Weights of a small transformer language model: 4 heads of 128.
Each number is 128 + 24 x the weight over its row's rms, rounded and kept within 0 to 255. Layers, rows and columns count from 0. Numbers have three digits each. The size before them is the row's rms in percent of the matrix's.

# down: layer 2 MLP down (transposed), 1344x512, rms 0.0267, rows 402-468, columns 128-191
# gate: layer 2 MLP gate, 1344x512, rms 0.105, rows 403-469, columns 128-191
# up: layer 2 MLP up, 1344x512, rms 0.109, rows 403-468, columns 128-191
down402 096:113121149122137115142069136117097115157130100123184115140108150116122148125111109132118082116107145117095143122126110082120137136118107073130143098103151131126121124105111090111118110141128129
gate403 096:137134102134110101109118142162106151159132128121057109197098103155150139125108109108084109084123115113156113144092151128111109120162117132113106140158135135191101091157137116125154142102107076
up403 099:110137122132149079135121096135140138150096089085098097161104149168139135106155135070119102090131124113136080114095136117145091100132082154120125083128116102161097131172127138117127147115144124
down403 093:136148099118125110144111134130120128103160124103141120113082156130144144117158133133094100116078148104119121149129118137113116191173139119117088092122137120135107134113131133140135144103094124
gate404 103:134146138139103144131120114137114130158111096167120145150138128136159162175109115118169103100117122134155163145122073141118105092136124145139143134152117140123142120130119077115128153113081128
up404 104:139137138186163120110103144112138121179134110141199076089137134115106151131161138111172115136110138149126141142143076118139133126127126163152167140101121124142131145158148127082111069141123129
down404 092:133148119174099101070140150105169113183096130178170120131127120129102114154138112091139158127110116100134127136121107164109140158114155119115121112134144160116109149126135101144117164132108130
gate405 105:120121115132169129179151109166131113121145125157150139096114157112117134132088102100115124080094119150154108066124142098156129126159122116160124122121123139122146155119099152119155171139133137
up405 108:094154177116184147150122112110151178110163102190118153106108115102116108152118103149146131124102105100123103100160157094142112117142107129107111111179112119152088133096101104094123185141150111
down405 090:097116179135138105148095094117107143092120146193142123155101129171135118140090116112127152141147119145124103131164103112115126135143091128128129085122140125122103104116109095132124161143128105
gate406 101:139099119147126129117156143140120167115151115097111096129127109166134142157098139116128133143116134169114162136108145149140117151101143152151119124110116170127112127156101095111133133130088080
up406 096:139173138120160138122150133109137188149149168146161155124148126099137109130148109114102121145121103115103086150143131145104126089071119126144108150157126094141115083086154125146152117162191127
down406 103:129179145125143128094122118102107139165144071117142176113156136137114111176117118115180130113114086140131123200136119141116108132145133097139125152145132139126102142032134188164129145112111130
gate407 099:126117124156082118129124135099106145169090101105159119114113052099131147114158141161096115126138168099139122101141145114125154091092084154095112119127153146129139146106152122154154084127120116
up407 088:171143118124130158090137144124084112140151184154139128098092141154110135104138119075142156105128092141141139149104124156121114184161144127101120152152153158111147115182091136102138174118177159
down407 096:101103114150128118095143140091133110153102108091109153101117071135097134169123124126076116137116166113128097120153144159147120154121076107080126132106144106118127160106122114180136084099138109
gate408 085:125143081142149127096121094122183134195111146154130105135103098158128121163129110120140088147110126128124119086100111115135122092125096157094132092128099161170139140140131143132149143125144131
up408 088:106155120145118154127158101076111155082097110101130127137128138105103157134138166129140160133125093136134139126149139106110098097131133104127147130153162112137145137115099087134101121113147104
down408 095:115138184126163114161079136127146152145137109155092159142096144126082116125126099118125155121105139148122106110099183136110120132091133140158069138148165098135150122146139146134133154126098149
gate409 087:119151153152091152100143128131147138137098118113159153139129131079153136146164125130132141135129136112110101130169112158168132140173072143165125127133133086129137138120147116184111105150078146
up409 090:157095127105124092174160132172111119162115074090111058123156145133146160107159098080110155115098089098090107103099141136115099099151099149105133090116139118098152160140095118173103132143146112
down409 098:134103123136137078072145152149149115124141143138140146122124135117099097119115123186106121161125129134149148153089148140086143116083148136161172100166112146144094117146159105112120118113142120
gate410 096:076131151118097140146144105134159118127099156139120143152147139169141120121103080111135192168092109164093150116132147150159079130139093161124108131132149134113052151119140115099147116134135106
up410 093:133144150113112108103149127177137081124112151138124156085136145121101153133152111104111145119103143093086071140124109127126128099161090126072112130160124157132088131184109129117148166133130153
down410 097:133161155079129137142104125130139104115141160115163109088150131111120139110127123144137158175119147158095124085120163142107164069151130093092123094134126117132096131150143123122168112097145143
gate411 102:133118143067147123107129150141156132152140115134132126157123094130110164116122119128122118117099102135132115130146137103111090110100123165136151131109058106147136155059083119124194096105120144
up411 107:130138131155135141138135151123137101149105128158173154100134125122108110144125130160149119151158123116095112124092147121118103114082130096178078158125135144108164143108136135155102111127103115
down411 101:129134175153166144115147109128132097149125118166151133100129144134158102101082130131168156160143165117112134096133201152135149113109118108158124143155127107148140131072136130095158136088147101
gate412 104:112088136063154092121160148162125123129118163123150147145116125159131106134123135165140111154059136116120162089144129130153126150104121154137121107140114158122101122116100119155152076116096188
up412 102:089136143152129112132146131089124145143144177145111146168154105119185138130110138104101145105104108129148097129105128103110104136095133135130134116151146127088103117119164128098141099142152141
down412 088:062136116145157092100136120134105088116108113115107137118152145169166123130104083122099127119140125144144186144157174133127131128128119132117129125088085125114115134134143118146154154128137084
gate413 094:095079091102131059157129107080130147160159102109139152141115151146132172086109095099110116134144106099170129131140112133136136133146102117134127163137105124121145168107151159133130134126143091
up413 090:126147144178125179093160108118153130109106140145125118109176114103101080149077112132127156142119112124115151122073129129143160120116166149068115075104138111128139147145123094116101100127133150
down413 097:147170118143106138101136125140104109122096136128129126100144121129186058144143170175088129116055125093098124121115150128082122115149146180093161130139127123137153101132132089146119109133088124
gate414 101:117118148141063200159121157096073143135161133134099132131138129168131132135163116133141122094140143128120114112143121125105125105118142129117122160114166113109096157140120087130119135117154089
up414 100:122125109136168138125123132142170129096146126118118132090131145092109100152122138119141161082162139107115151161090119109177106111123090112139148135100157120134142106153170154135134134144157106
down414 090:099119129140176106155151151125178095110159126162113123103122133127097128121135148083121172153112155133145129105107136121163154163149091099113121159121115094164167127148138135130119130118136155
gate415 098:087115127126115086158144158105107182116152119166134142120105118131114121132147108147116110148105092100136140098146133129166146088119116092157112165138143123106107128106113117160150120101095129
up415 101:149139147167138150110142135142126080162130126057108096137141074123113123162096124183139125125120178146092118181160143144101122162118135119106197127113150158117138101158128110140102106125126136
down415 111:095112113118133110104178140098135116137165130121154129126103091122135085125114135107125096107130158152138150143127143135117133117133095128138132164105155126149086151140140081165148078148120127
gate416 098:186092091134118084153141122171106141118117098118125120130109108146158163104118165143127102171131127120119151116132129179121101127141124140133127122137118114127124153137112090138140129083136111
up416 103:161169122126113122108108163112188145144103159086100146132120105109157107119132102134134111111143134142123131122145159129117173098097127093131119104153090101143122094152150138115117151139151125
down416 105:144141124094147137170123140122165139142109166104127105139136142152141124150114164156126145136116162161072109123123132101136107134131142113125117206158164120180149143190170111114099112152103131
gate417 105:116073133133147128116138133079151102108117152112146148136152109099109141083113134124136144138141159099156126103082129111130122105118069115114135160145145089075132135146129109125142116130155084
up417 101:091101133145118104120151147169176137115095152134161134124135149113100103089124135121109128137124150156084112106097130120097070134144138152117140130142105110070157088181153129130163132121132149
down417 095:122135149127164117110115123155131110102130153077144121133149161076118116100112113136148116117136162162151152134105137126082159088161115113110153168145169151045143151108154130139114156148129112
gate418 103:138144157120120158095208125099116133091134153181130153174122139139133084150139121108136099097141149113114162125125119165116128122142136152158107167053124119087126136116107156127166129083185157
up418 105:145134114143116168128135130079136126127098124103168129150103121123104096093123083114136132109139135099150146146119114150098112132171114116119115078136120167162125123151119120108147140125107146
down418 103:127113136106107136073134132079129156113132135140117170112160115065109130117097082109117140098148121161108118142095118136132142129156134111136137121156096160124164117129164106140140146123085142
gate419 092:105150141165173153124118111178140137089107148099119113127148116162125137147125133141108122106134164149119146130121113083128148156128107201175097124109106144131127133110079157100128115118093152
up419 090:104121144157151121091129085167147112087128158121127120133147081130136144117101127134097132149117171159142130157126100115117164151120091181175094134169080175138090169123083153142101123115117131
down419 105:101120161132120184156097090155164118076155134136095141132159121172139114144141114163143090189133117145105133122149153119126129142108108196159126115134123128135103147152118160166131166151107121
gate420 097:126112186125100153130138116115118117135103098125113114122078115128134141128114088147121148111112133112114138129152132144130111101159107125123135129143108171117126128110115150120139189075117100
up420 090:133147139123069147186072147134138159088100167132108100131130134100135116123103168162182065131146067137140132106106179146139200153131159144123121119136123116137137136147094107166148132094134096
down420 098:165113118131162144181110133142134125115157122147143148127156142159137117143105146065095141165131142095102122130152083082121136151124130125152103152067153133167101153096153130104111089133117131
gate421 106:113109161106146099119116144134120165140101147162126131177106105126115179068123137066156154117116061099161113093169095159159154132117153113060143126159161131126123148113164099127087134108080099
up421 105:112140100112125129096100110136093112130123152128150134083101130146164121127105169124182113117122106142150111139131075117136125097125147128168191101136159128112114098153132143122127185079091143
down421 099:133127126176145119108086081115076137159133095078126102113137089121117139163139164116125106148141123158142123106080118093093117105092149124143165119143131115111127135139168156113119155100108104
gate422 108:120103152157151131169143113131139120134141105090104125119154104141097125100118121145128109047102134144136106110164185102143104098126134131118140113111123161087121166146104109141117118137118106
up422 103:133157125107117141109119142187128116192155169121122133138065131152114103143152111099140128129126178106121128076116087124080134110123101134105123116140114073128165108133165153080128130195114113
down422 101:149141079111122098109132139164143117089103134123101127130143142149177126153119134101116121148127124137103153117130131138124125132191124192147139110133110156154078107128091097117139148115145144
gate423 094:119099117111143154143137155119107097124146160173127185176113125144114131141112151081121133121125131114083096158146134128145070131128121087091099120172154146114101136137135149153101125097166099
up423 092:113122095126161105114148139166190183130150123121158131073135154165086136131114116135123114126110143088121090116141091117126114108126139122174142123069067163131118130136161084127176132141097155
down423 118:116086147134096159134074152150120113129092160148112132148144092138146117135121169148117155109107126146098143117123147183120151102136096139114116106159156119125139138115102165139087104106155122
gate424 100:170093171120178149166128108121165200151107074064132117126120094136153112126161116116121084112167129114100110136130069124150099084121167123113141126142103147138102105139081150148145168171109118
up424 102:147135123174128134131129151131125109122128151182150087171151109147160083144144132117149121150090122108120119138124124102141105177119104135095107108138112106162145091114128137076144087114163127
down424 084:127116132161130151082148135112114130115113174161177126136157150096121098141118110102086146136114108135153115091156124141101119106158116114120057177085151078132126108119113189135151136115165149
gate425 094:128161124170133136153114119144099110129153109134160139139128083136125119123121108150147124165102132136148126123115164135127158137082143126116149140134136113094149112124127106099120139146110130
up425 093:123152146115133117122098111138138172151121162127084159105135144172130097140142094169146136121152122167142133081114160089095178116096149107110103113108159079083127162145152107106135066125119143
down425 113:120111115132165142176138163123124130129131125097108136127133162112087092135113161107130122100118157121149134115137084147131115146147107167139104158144160169173127143142114092145158141097152163
gate426 103:183126121115100110090113109097110139139133130164108142161118142145160101139147150085158113108154077135112083125105141121142110107123117110142072125124087145146113135140183118137133123117146109
up426 099:109149104132163132125141154119145135127126140124153049126100108096119118128121104175095143162113147126116166117165151102163144131135153105134117113128160080137116109147123186169153167134145146
down426 114:124144087122121179104149134123107140116080148114154150124133119071127134110145120159113184126136089147086152104099152097099144129159138159121135141102109117106132102145119126133082155142153122
gate427 102:162158135139118117098102150127136104153156095114092136143148148086116135095149146139137118147134158138108129110121111084157142135119113192149127177121116147113116103133132132075117130151089142
up427 097:100122131123123128152174119156160098176118137097143140161134132138133092138093083139129086101132150132128155151131117132082135122115086090143153124152135126137122163177141127151129161093146132
down427 090:128127147135145104116173106175130125158144104139139107141182138102112155175106095150135158162139159159125162118153103139108177110136086137117111162175119122122154133139133179121128165140120149
gate428 101:124127132143163102163153165093140159122159117153103145097136104146124115111127104097128080112100132103151126149126147107164137129132150142094148098102117133093156108145105080107093113108109122
up428 096:132139111149129164129165171089113143138130159144141114133139122180110110111105146140120121114116140105094165141137129056138139142154158127114103163105131102080140105142056110117125166066078107
down428 084:135115145119078107113155122128158121104116098162172132126108148152141150133155113115107119113120069135136145107128103135119116138152094129155102128146116146140118129170159080090128135115114133
gate429 092:163130158093110144151107169114138116109120122140118139161074138129117103136133124131124109118133163124120129146114081138156129141145140147117117120118136090136170173109163109138097148142095102
up429 099:114151097156123098136095097134126109134110134138109105121138109154144150122083103115131140107138139129129084117109141071138157132126096114150134102131129160137081108147122105141098159168074124
down429 098:134132145096112175098146086091125140159121120149127190137127142120088093128148166151140096137084147169116165145114161141083100127125140140115101180134141108088151152107161155124121151122110146
gate430 099:134109089122127119150143174121116144118149143145139118151199112138133158098107167097171084102149130178117141152108115160107139106123141120160147134096099172083136137147111161118174083098155147
up430 099:064118084131107126140123123129136124098119102111155142123157156105097133141094091089096149122091095150129154142113089130137184101112151151143146105106121166117102149132138127147127125161117099
down430 087:121110109137111151091128131139105146131116151144132149133154129124133140096132141122102153150137069155106141177100129179096120115127142163154139134125111166115130150148113159130110131110128092
gate431 088:104140106096160096120155121119112135124136116117141143145141138126201156115106133126116139103144101135137127161099122126169130124103108135129109096160106148168120147139099126114091121143140105
up431 093:137109167151098171072134126125155129121146146136125122113088119124126124128136127153130158156116121118135109117139110129113130160139133133107095142109133093114151142110153166146180139093114096
down431 118:107128125110151085164113117118078125134102111115121169144139146143124105131132119158118116132108093155147158135107143124149102106105098126148143120146106134159090124154129112123087138165134109
gate432 095:118120197115114116091148104147097178179099119102113107136135087149142115112151117122129088161102112130102130141131159109159124120155143141143112149141139130134185132129138100124065146075157151
up432 087:106133186094071109115146112116143180120132082117087094123122119128137112116179104080149105126139149163129120130110165166152084125153114122148114127123146153134145098139159126158121165096176115
down432 103:120177118126060153120137124140132134118177133119070094111102181119153145091143142112123141099107165135160129163111118191117146151114116123148128062123098127115079062119143091111142130148136151
gate433 103:142123098136125132131139127167130123088123145156105128140139112153111157150124106129129122136082128149140100128108150169146176121111129127168165134109116154135127115125104136194148117164134108
up433 100:107163139142158091165149159071151148140162103122132123126132135104142123130135176147128173147136149139160105137150109164160113158101083166155143120125150138092108085102162130165127123142109113
down433 100:165156098149126093127139073138117102122151116140161146097116108152151074077164123120119109141101140139140114089163157105143113156100119114140125141070162136140140096149115090180095146152102145
gate434 106:116112119119143163107178115154133102139158135088120130192123153154120084152137091107093158121145090125183141142139106139142134115121153149142135135142137143127137102108089163127104157157174115
up434 109:139146118147142134141171104132134120130157125099166086150070139166144113167115101085072137164135101147180157161131109142135120098158153155102136134119118141151131136108159154113159098105156144
down434 102:173113131180153117149164111106118153075150145114125113134108105133141113108150116106137127143139105115136141144136183093135167140125129141137143104128149123134129151117129121130091122133142167
gate435 094:154136088130150143125115135094141118104172126144129157124127118107094187121145108111154126133137109108175156130160140109147127134151128129142160106142131106163085089132161137107133127118109139
up435 068:141130126153122120117120131185095112133129171136150134125115135119123101158092124118105103077118139161109116116104108164126116115172165154125096158123127153093160129160106135108148114115143153
down435 104:165136074137142103102128133160130123141141146097129173093123146126129147128162145138201119112128106114171158180185160161155114140148158138128140117177134078136094097122143163147133114138103156
gate436 097:091121131115108110175097148130170093151131104153145107103155138137150115149129089153135119111105102150131157148150120139132140111113134133089153108133184158117153119132130116176092165156167124
up436 100:098162157137172122122110105114122108133162116100122117101095117146116136105136161115105167125145137149079115132169095165150139115143102127124118144172123126112098107111180129132157110165114104
down436 092:121134144194127124114158119141127119158156184134142092126116087132097117102122114108097144120148129120122122126147122135150134140121141166111105121132112095102116094112145101119159115169140123
gate437 106:108117158144148127106158156123136174153178151077138122159117177141084107173154122171141143136121168109113157113117108117166121127129126093111114138132065141096060100118137103122147085101107175
up437 102:124102138104139170111120169147107125144137149132132127145104165081121102170128132070182154129187100182105166116152139165173118145133151100144147161155132170145123124142128140154138151084128131
down437 091:119097153125131141115108125135142139134119137120130138166168144117116117150154148152115168144177155129136160104100111082141141133126160148133109143154084131119094087098133151150163102149115142
gate438 107:115140126146084124086111067107113141140169111114174118125096139103118144081095136143141176129099133131122148158164137137134135161138129115185121128105137116107104127123106187124151120084103140
up438 102:127070156099141154139123089107136143139147153151130147165139117132161093144087149089147099158114108182176163136141127146129122134081109152118111126132159120121111172115090138159094156124137139
down438 094:121104103159156096145110140124122134160141151117175163145154114153120145114101138157100141144121155103148195132159150147136126116153158154136131068134115131147117128135128143150129128116127107
gate439 103:107119107163113113096116115131136107110115156162095126145114108150121124071132118158124136105145157162191158123120143125122086154103158141107152155110092137090103159151104175111084123120118084
up439 103:119128125118156128117164136128113151187089150115120131129130162128138139133116107173170155133119140170113144122125141158121093149108143125117149148154168176104180148138133160140147076081103167
down439 106:123145181135153136136112097141104134120143111136114114117161136120117105148146135103143127112114101092094165171108098169088105118086099129143079142130155133145142115104141149152149113099117119
gate440 095:157102149079095132161155114047121150162111121152135116148097123160105092135163094141144129117137134117138122077119075124107150117133120098153118140131118130188076114128096120136115112138119122
up440 092:118118164125119130078143144132140085104082168151107155177113101096122126128077146139087105140147117096148117155170149125133115164111116158114090041107128109126165130101111143124129138111166140
down440 087:111156106133150089087144130147123105186104131119135081109172157118131140152123157145124138129141156144147096128143143103111139126120144138127145128121158116102158155097093112096108144134125125
gate441 090:109135171146106133121127129104108130129123141133085133153097138120166151121142152146121100139147147076123074139091106091122127124155149106102151090165120080124115085166131105165095158103118157
up441 090:093127168123111123131151118093163122117150122139093131131099158130136122128164183144076125114114176098128112119091087093122165135148110117102128121130103095111098149141165103145083119108141124
down441 107:129129155131130100117095118127147106119089185112093099135105153149116128163156188155090145143126174121141104136109086095128146147138128162118131135088121110148114089154125067134119139113189147
gate442 103:122109084123119140132096093119150153144120144125129109147147157136122151083112121116098120116117078119139151149149142151132114146081141122120185115138141136120060118109139135142141145132119118
up442 101:139145149153120128158118120122144125138118142125149147193122147120095158155142124124139096108124103146148141134120148127087087111117139135171186129086191098117120112118142154131150065150127144
down442 090:126108159167131147153144106089116141125162115123148142139156161076153136103069106149173153172106135145107126106155115108096142080105138107142118123110130153125154121105139155109145107123130132
gate443 104:119142167136124153113176098156071145140141104123151096122113115102120106101069122143136157130175131114101131125096108150116120107112113095156096114144134129114130133122106121110150124145151136
up443 098:147121112142139111121136116168090135103121138125152101173100103109129100114115094140111135137154126162137096095125095130119118093111160129131095146118091143123138144172130133161118146107113074
down443 110:085172118103134155107134146162099129115119118140113126111163071123127107073098165106112124139119114177151116123101159141088120104154143136138084154140146095146169173132127164105150072124156124
gate444 099:095104126139094134136116129131126114149136173045107126120154142123129127109105122124128093095153161114128075130169215159078149115136094145153100145130077156100122117173127141112071128090102109
up444 115:133109160158122171078119170095130123119122143138071145124113106082125145165143120140143103111086141131108077112116180149105135114092117100143105135138108159120094113165152116097063148101118120
down444 149:146117148133113148149088170095148108121117134139125136163124073099145112139122084146115104118098150119128126141113159162127126107100126119118080114155090160091148098103145144092092175142128133
gate445 106:140122115083119143158122119167162166142120164106079198092120096120139151162137060135111117120131122122161101104110127125101141084120138111120088158128135118124116123099076102138137118095099152
up445 104:153144090116111131143156116098116156150123098120113089121089170136130132156109119126131114097113098070110139144124104132105088127145114108139145115143154092113143113132122150083134134135130095
down445 095:095108146132128144147174148117135148134132147135112090129163114138123100111159119104122064115125158138153142164128145138136150082170128134116110125126131115159170127087126101123130143155137123
gate446 100:072109107134157123160118107112108165134129142158126170167128062123135163128143142122157146121124090131155132101121076128138135084074150153123133088132087110126123176122129126149150127135128161
up446 101:147152116072116122119097123117150101153098100151131122113120134128136120172116102151089134180095132145125117167117163129148089147155134161163118129156139130118143120132139098110103122130123104
down446 113:129149121132133134145132144139123101087089135119139155109117176150151138140106104152103135158072131125128105138134126117158129111145133196146144153139135143132163123087112135110051111139105132
gate447 105:139134121122119167158128129106109125113106112103090101186134147133105148092151118101132144112166099163091095097103104139136119130109130152130148191143170163158154096122109136107175128119130126
up447 100:089123146105143131175103091162128112110168091109178124158157133127171138106129161144111135133134155142176147156118128090123111133054118124117134128134096139143163131143129105137096137113135108
down447 102:173136172108120119135170105109110090121124115088138114151101094146075130101099143099142135130137112108139122108184135140160195138117132129132119113162143141145124138133137107104142158116137128
gate448 098:149074109118109160121116108126153110125138104115113131121153073101114126152110134125113099140107161145140117123168126115175126120167071136116111158150107136102121124100121134116093129127127099
up448 100:139113107101124112087118146091078124109097150098105128121162149142144126103155114126102142112153095084134149150103137156077141116109150131119138122092177111176141156136091177090163157121088150
down448 093:106135119115140081142133154113150172144171107125126103134126114116087188129130142165124140101123135126139151173119164144069155143114113150080139163145101113132165094108126138098114111139111137
gate449 101:137092159132178142114126122105111141122127116126113134093138134113139140121143103108154081072144154130150170098108144086134106127149101137084146099166121111142112093117108113087104116150154129
up449 110:118120132111118128122122100099152152112086128153142125152133101149130144161145121118143131151143104110133119107117115170099124123125134176180151138088126128116147144120168119149137187120102133
down449 096:146192165138131139081146126124133161108116135134111159128131101111131155106138063177170137167121091097149107135130132144106080085155094123145114129150128091134102163089140113163164112096096142
gate450 092:104135152120095132153113095144108123102175106114175092121112151155127132146148148134106146180100099118181122099128107098176083134108179126132134127090156128091089167138124109105140090116109077
up450 088:101149140093115181156110109138112127102173133146166136112108139116144167159128122121113119154122089104177147093160124136146074130129170143093120146116167151095144139159107111098114135108100097
down450 106:063166130095160148153074136156147152109149130161144127105123111159129127099138116087114117124099100062122122129109120167122103122137142114107118149136132162103158124100135157131165156105144097
gate451 102:110149109096153136119133171100121126112109131131132121086139109117090158059137157132122118113128090114131060129150118124162109119131110119104091145149136130069128148145113119161095115111182091
up451 125:141157112095128118143140124127107127111093148134117095103106090150083129069143119127182116138140103133121134108124112112145075120156115131110112117139152116072158133141122160171124193072157118
down451 092:118106119124142134116133111098124151130098127105108109105115106117111121125138080118153103128130076175109114083121096142132089129129148094116101114142129151149133100121124136126130181111117127
gate452 104:166091160143106133146098150123134151164131149133092120105088064117132129155117075106152125142129129130133099079108115131138130092124104134137161108128163096158144127106138123131138124137102140
up452 107:177101121151093120090081139103107164140143126124124136103095104093130119086134119147111124138126118152161134135110116138149127104111099115133099152121114125169133133123153144126143097131106130
down452 087:133142148160123110101129116155121147121090139146112176124143109141076102128104112175088104129126101118163129136112132126171126104132116113063081142110108146149109147142120148114159126155091125
gate453 098:145151120121138124144152143127134140099158155158072140153125129103088167153136131116181157096111160107140133114171128116166123143148135094120119133133115106104104128139159152109129122110151111
up453 106:178131153122165106099143159103168132117131117071158134067147139169109095126080149122144139118129115157120141098120170156120125124105134175144107097104129112107140134129113112120131126168138159
down453 121:116120093081143145118130081095107092126133130135109122085137091127169051096106113142084119167123124133119155168108121128096118133101116162120135123146132118132136121126119122124094120138127110
gate454 106:102146119117103147121142129074175151123120138128136139128115136088142124115116144108119129148134135174166075111133131126127133096120098097151114106152173123161120149122139113118180083119076126
up454 109:131157118144113079119082122155089141149117100113120179091133127157103059136128135140102147111121166141137137160096106135134165110122108156148144139107071137120133124133152140108129137130154124
down454 085:132149092073131103109110114124093119120102144103118125116159116168094099120137148113126126074170125104111143138108094165129131101171148106116110102106099173156125132111104106111118153139126130
gate455 099:087122132102158113162149094118128126111142100141126133146164125164133158160074152162129108090141151137150158102139121103163092139127134102083123109116115151146144103152139143147135097146146114
up455 099:150102109131089150123126165101118145162102146134103113137124112105147120105138117100150126136150117127092133131109141123134119175125090151160123092103117137108133159144088121123131118120116139
down455 104:150173136113161090141138088151090107129123115111148130134110109169109154152151110132091109112119129119126110084126119135174130114129143118117104175164112099114110101113175107148125125149137155
gate456 097:128112157115143128115106118135160148160105157122120105153146117127123097074161083159129121101083150145129159148141144134124134148126100154139132121131076101135139123165072180142119144155114101
up456 097:126109139130116117128090117088140147158151110108118114149195113132136122099147106150100096105146127128098165109120116094093112187118062139104173126137104097168125126138084164124137121120091140
down456 119:121128148126114114109131138139098140119093107096138154142149143142104123122109121155140095147105094128098123166145118130135150115173157138109086180143137092104157149138132122147138153209116135
gate457 108:142124110110167119139158079139151168181128138101141147130120131120152114168131125129097140160155104136083134152131125144106103104156100165186140139136123139085148103119124073109134161173144074
up457 111:155140134148102136142157118109081161152135130192133098164105118105125164078147110138146100172177090125097138109133125135110133146148141144132128164144140101153119124141111154110110174119124133
down457 098:112093121152117135081136116101145112151115145119095147153150140155118126119126116151145138122151094073137128097154157100088112144121146128146150127165095124099132112099120093119079109119115129
gate458 102:114127147138145063095145124104140143149152160094112157118091092090132125169115093118112153153144115153157131151037097136132154116095139126130164102134091134142129071148102147133146169122148136
up458 102:094142148187100123090089139116118107149095141140090127137133118132167140109146167166085141132128103109088121164155118144132172095167136063132123129122100118123095120138114134066121108149106132
down458 099:144141159100137145068152117099070121152151136111131135068126101138124126164139142132089144151186103108113116143110144132158124100154114077099112090124114131160156132102117137072146129146135109
gate459 105:148144156185140096148106070100148085115128097095159138161075122113185124153106135126142178113129211158125112111121122148154118135097079105143141125111100102090137124123154126115147166133122154
up459 102:109114161128188091111144125165176120104109081105138145141157115123163128098152134163132122144099151120148138126134122110111139144140111091137167105150089128070154150137175129091138088129146097
down459 083:145156076123079154130136156130123190135128121129109161120133130090103117136143117156159117147202149094132132113100124103126101079123112147137125112093143109131117169129103134142095120082138124
gate460 099:133121106108120111136149105137144131116098143174122160129112092122151177175103124169126148130098183162121114156152130137139160115133102164125123121120130101112148132125121135125079158104119107
up460 101:151146112103123125122094085139121109147135115144162101095121162079147119098164135111155129187155106098134102156127109129136172113126144119147141095115124139132155124166185166161115147115102125
down460 088:132145069167116143122180140093149126106105101133088118128149098133157117120115129103122118116112171109133095142132122098092161133141114136106140116140157126105133136093109130141119134109158112
gate461 103:094133104096144107090147151157097105113147114183096135118179088146121154096130125155173087121172115135169132099093111124105088151156119114102150112184109119124136140110108065106102134133134096
up461 101:136138097141151134132177109099206114163113133100155149111128137085099099101096143107139157120112173097086098142131146150102126156145156102081106143123143123155151153129142127118141141150116140
down461 101:156168137160110135151137125124147174121132167111136101131150174132132141126094132108116146105121135156118134109101143111100145123150125160087103128122108120126126132148133146165128140096110203
gate462 103:110087111134160131110108077162118116128116142144127095112094186127130087133102121141130119144117112126141113133162122140131125079076183127102081142114122130101116121134120114131170124102095061
up462 106:132103114107134129139140128146113134115127126134123098146123127137137128084130155098108080128120156097115146145161173100152134154141096149150134133141133128077175103125078082128169156111132087
down462 100:152124105154071149106170087124142139111103159134147140109147118129166120097161127140130151135133127099122113109130101120135184133147118169152110151122130139109119120182109125148150134135110135
gate463 098:193141090130137112122131078133092148118101147089115123162113143140141117139157134125112090128123143112150115153148081120108107140134105115140147150110128098101129144130107128111151127101091134
up463 093:133146101120121165091115124137115129105128137138167132092133129161136088150133083156175148109150132129146119142103109106139128126118178129168124145079129160137169150132137166117154130148145124
down463 093:178115123146146106151135107153149127136126124101140125154110168102154113112114127111097145148165143110146129140163155150113139157158040104117141123116136145106101127145088097123120091111144096
gate464 103:150122159100112106145131108125132170123138110154110136129163126182088138149095148098113173093105146155112107151135130115128094159135127156144142139148128120127174097134119112143148118132141149
up464 100:103097134113133111117140171093121125138094113156090123142099181178136125152115118106140140077113091118131119146137103123104137092162137151124134103147120105123142138136132098158141132141146111
down464 086:148122134117116111124106116085121143114091137119120126157056098134124114119121077114135108075131106151127110100119130124098113124144136129122144147164107113175117172086168099123092131170141162
gate465 099:159134102121136142121132150152148120105112147123166149146154114164120130156105124098177138151122123145143091158160124106105142146114120137068103127164117125127148127095140092133083109094054088
up465 094:099097141135116122129176154106110123174134072116160130157171152127139132123099105181086126138134117130139093113133105093156155165152121132142130156134136105164135105153123113101145145133157141
down465 106:075132128086114157118117132162119137129125122137145127144116128131169080094141111132115161147155145131142146129129054134129159136120138131139085132139164155149119111125157159136106124158145119
gate466 097:126150146086135140138150139110101148151142132117179150120122144137133115144121070116151120147141170140067130133104131157140134147091122116143160128117115119127162070108134125156159124148153103
up466 102:117106138127122149082137144124134142132173142134094111112147135137125126122108145109135135085128037101133144129126149126128137133153161197117128104159128131152118170140093118150106186114136102
down466 099:134101173092121165107146131097110154121163141157137161128124145175075155151088146130142111119133103105093141127102132147140107157142135180170105143146133104165145128127104134105098161161171116
gate467 100:159052127116112141135113168126130097122124161139166076120112124107069117133131126132126129146108145149106167076105133074163134161079134150138075115112126115112105118125123152119156083115125090
up467 096:113114138125139145149088153125124120102122164150171109118114115143101104133137138174151133169149112115117162106154101142164149126139148149130116125115150151127143094106138105094155106152164105
down467 115:170124105125116109136137131104125153126143118121163122141139133105104121102153091109130170137108111117136151104116139091146131140123109092149142115121100129139134145105167121161126077122141110
gate468 102:102180216119126121127131112161131066146151086084112115138153135130077103152141132132099098110122121139102110108165140101151158116140129086105084131157158124103155107058124134117137128139140141
up468 103:133091095150181123116184140110117145118184140160100123151114151145159117105155100073158137153100139103140129154121142150110113115159167150143152102134112134177118148147128155066108140140152134
down468 101:050148143129135133106151091118140129158151130084156109127138117145124115144179116138119116105119115142100132105156121125118112121125112100138110122123143156151119129093105153118099129133108110
gate469 100:116124143137102116115080124108120103161104071085147115093137102123125088144111106107146171128134169140146137154123096130156121103118145164131100139115140120121150176129112108117125134112167154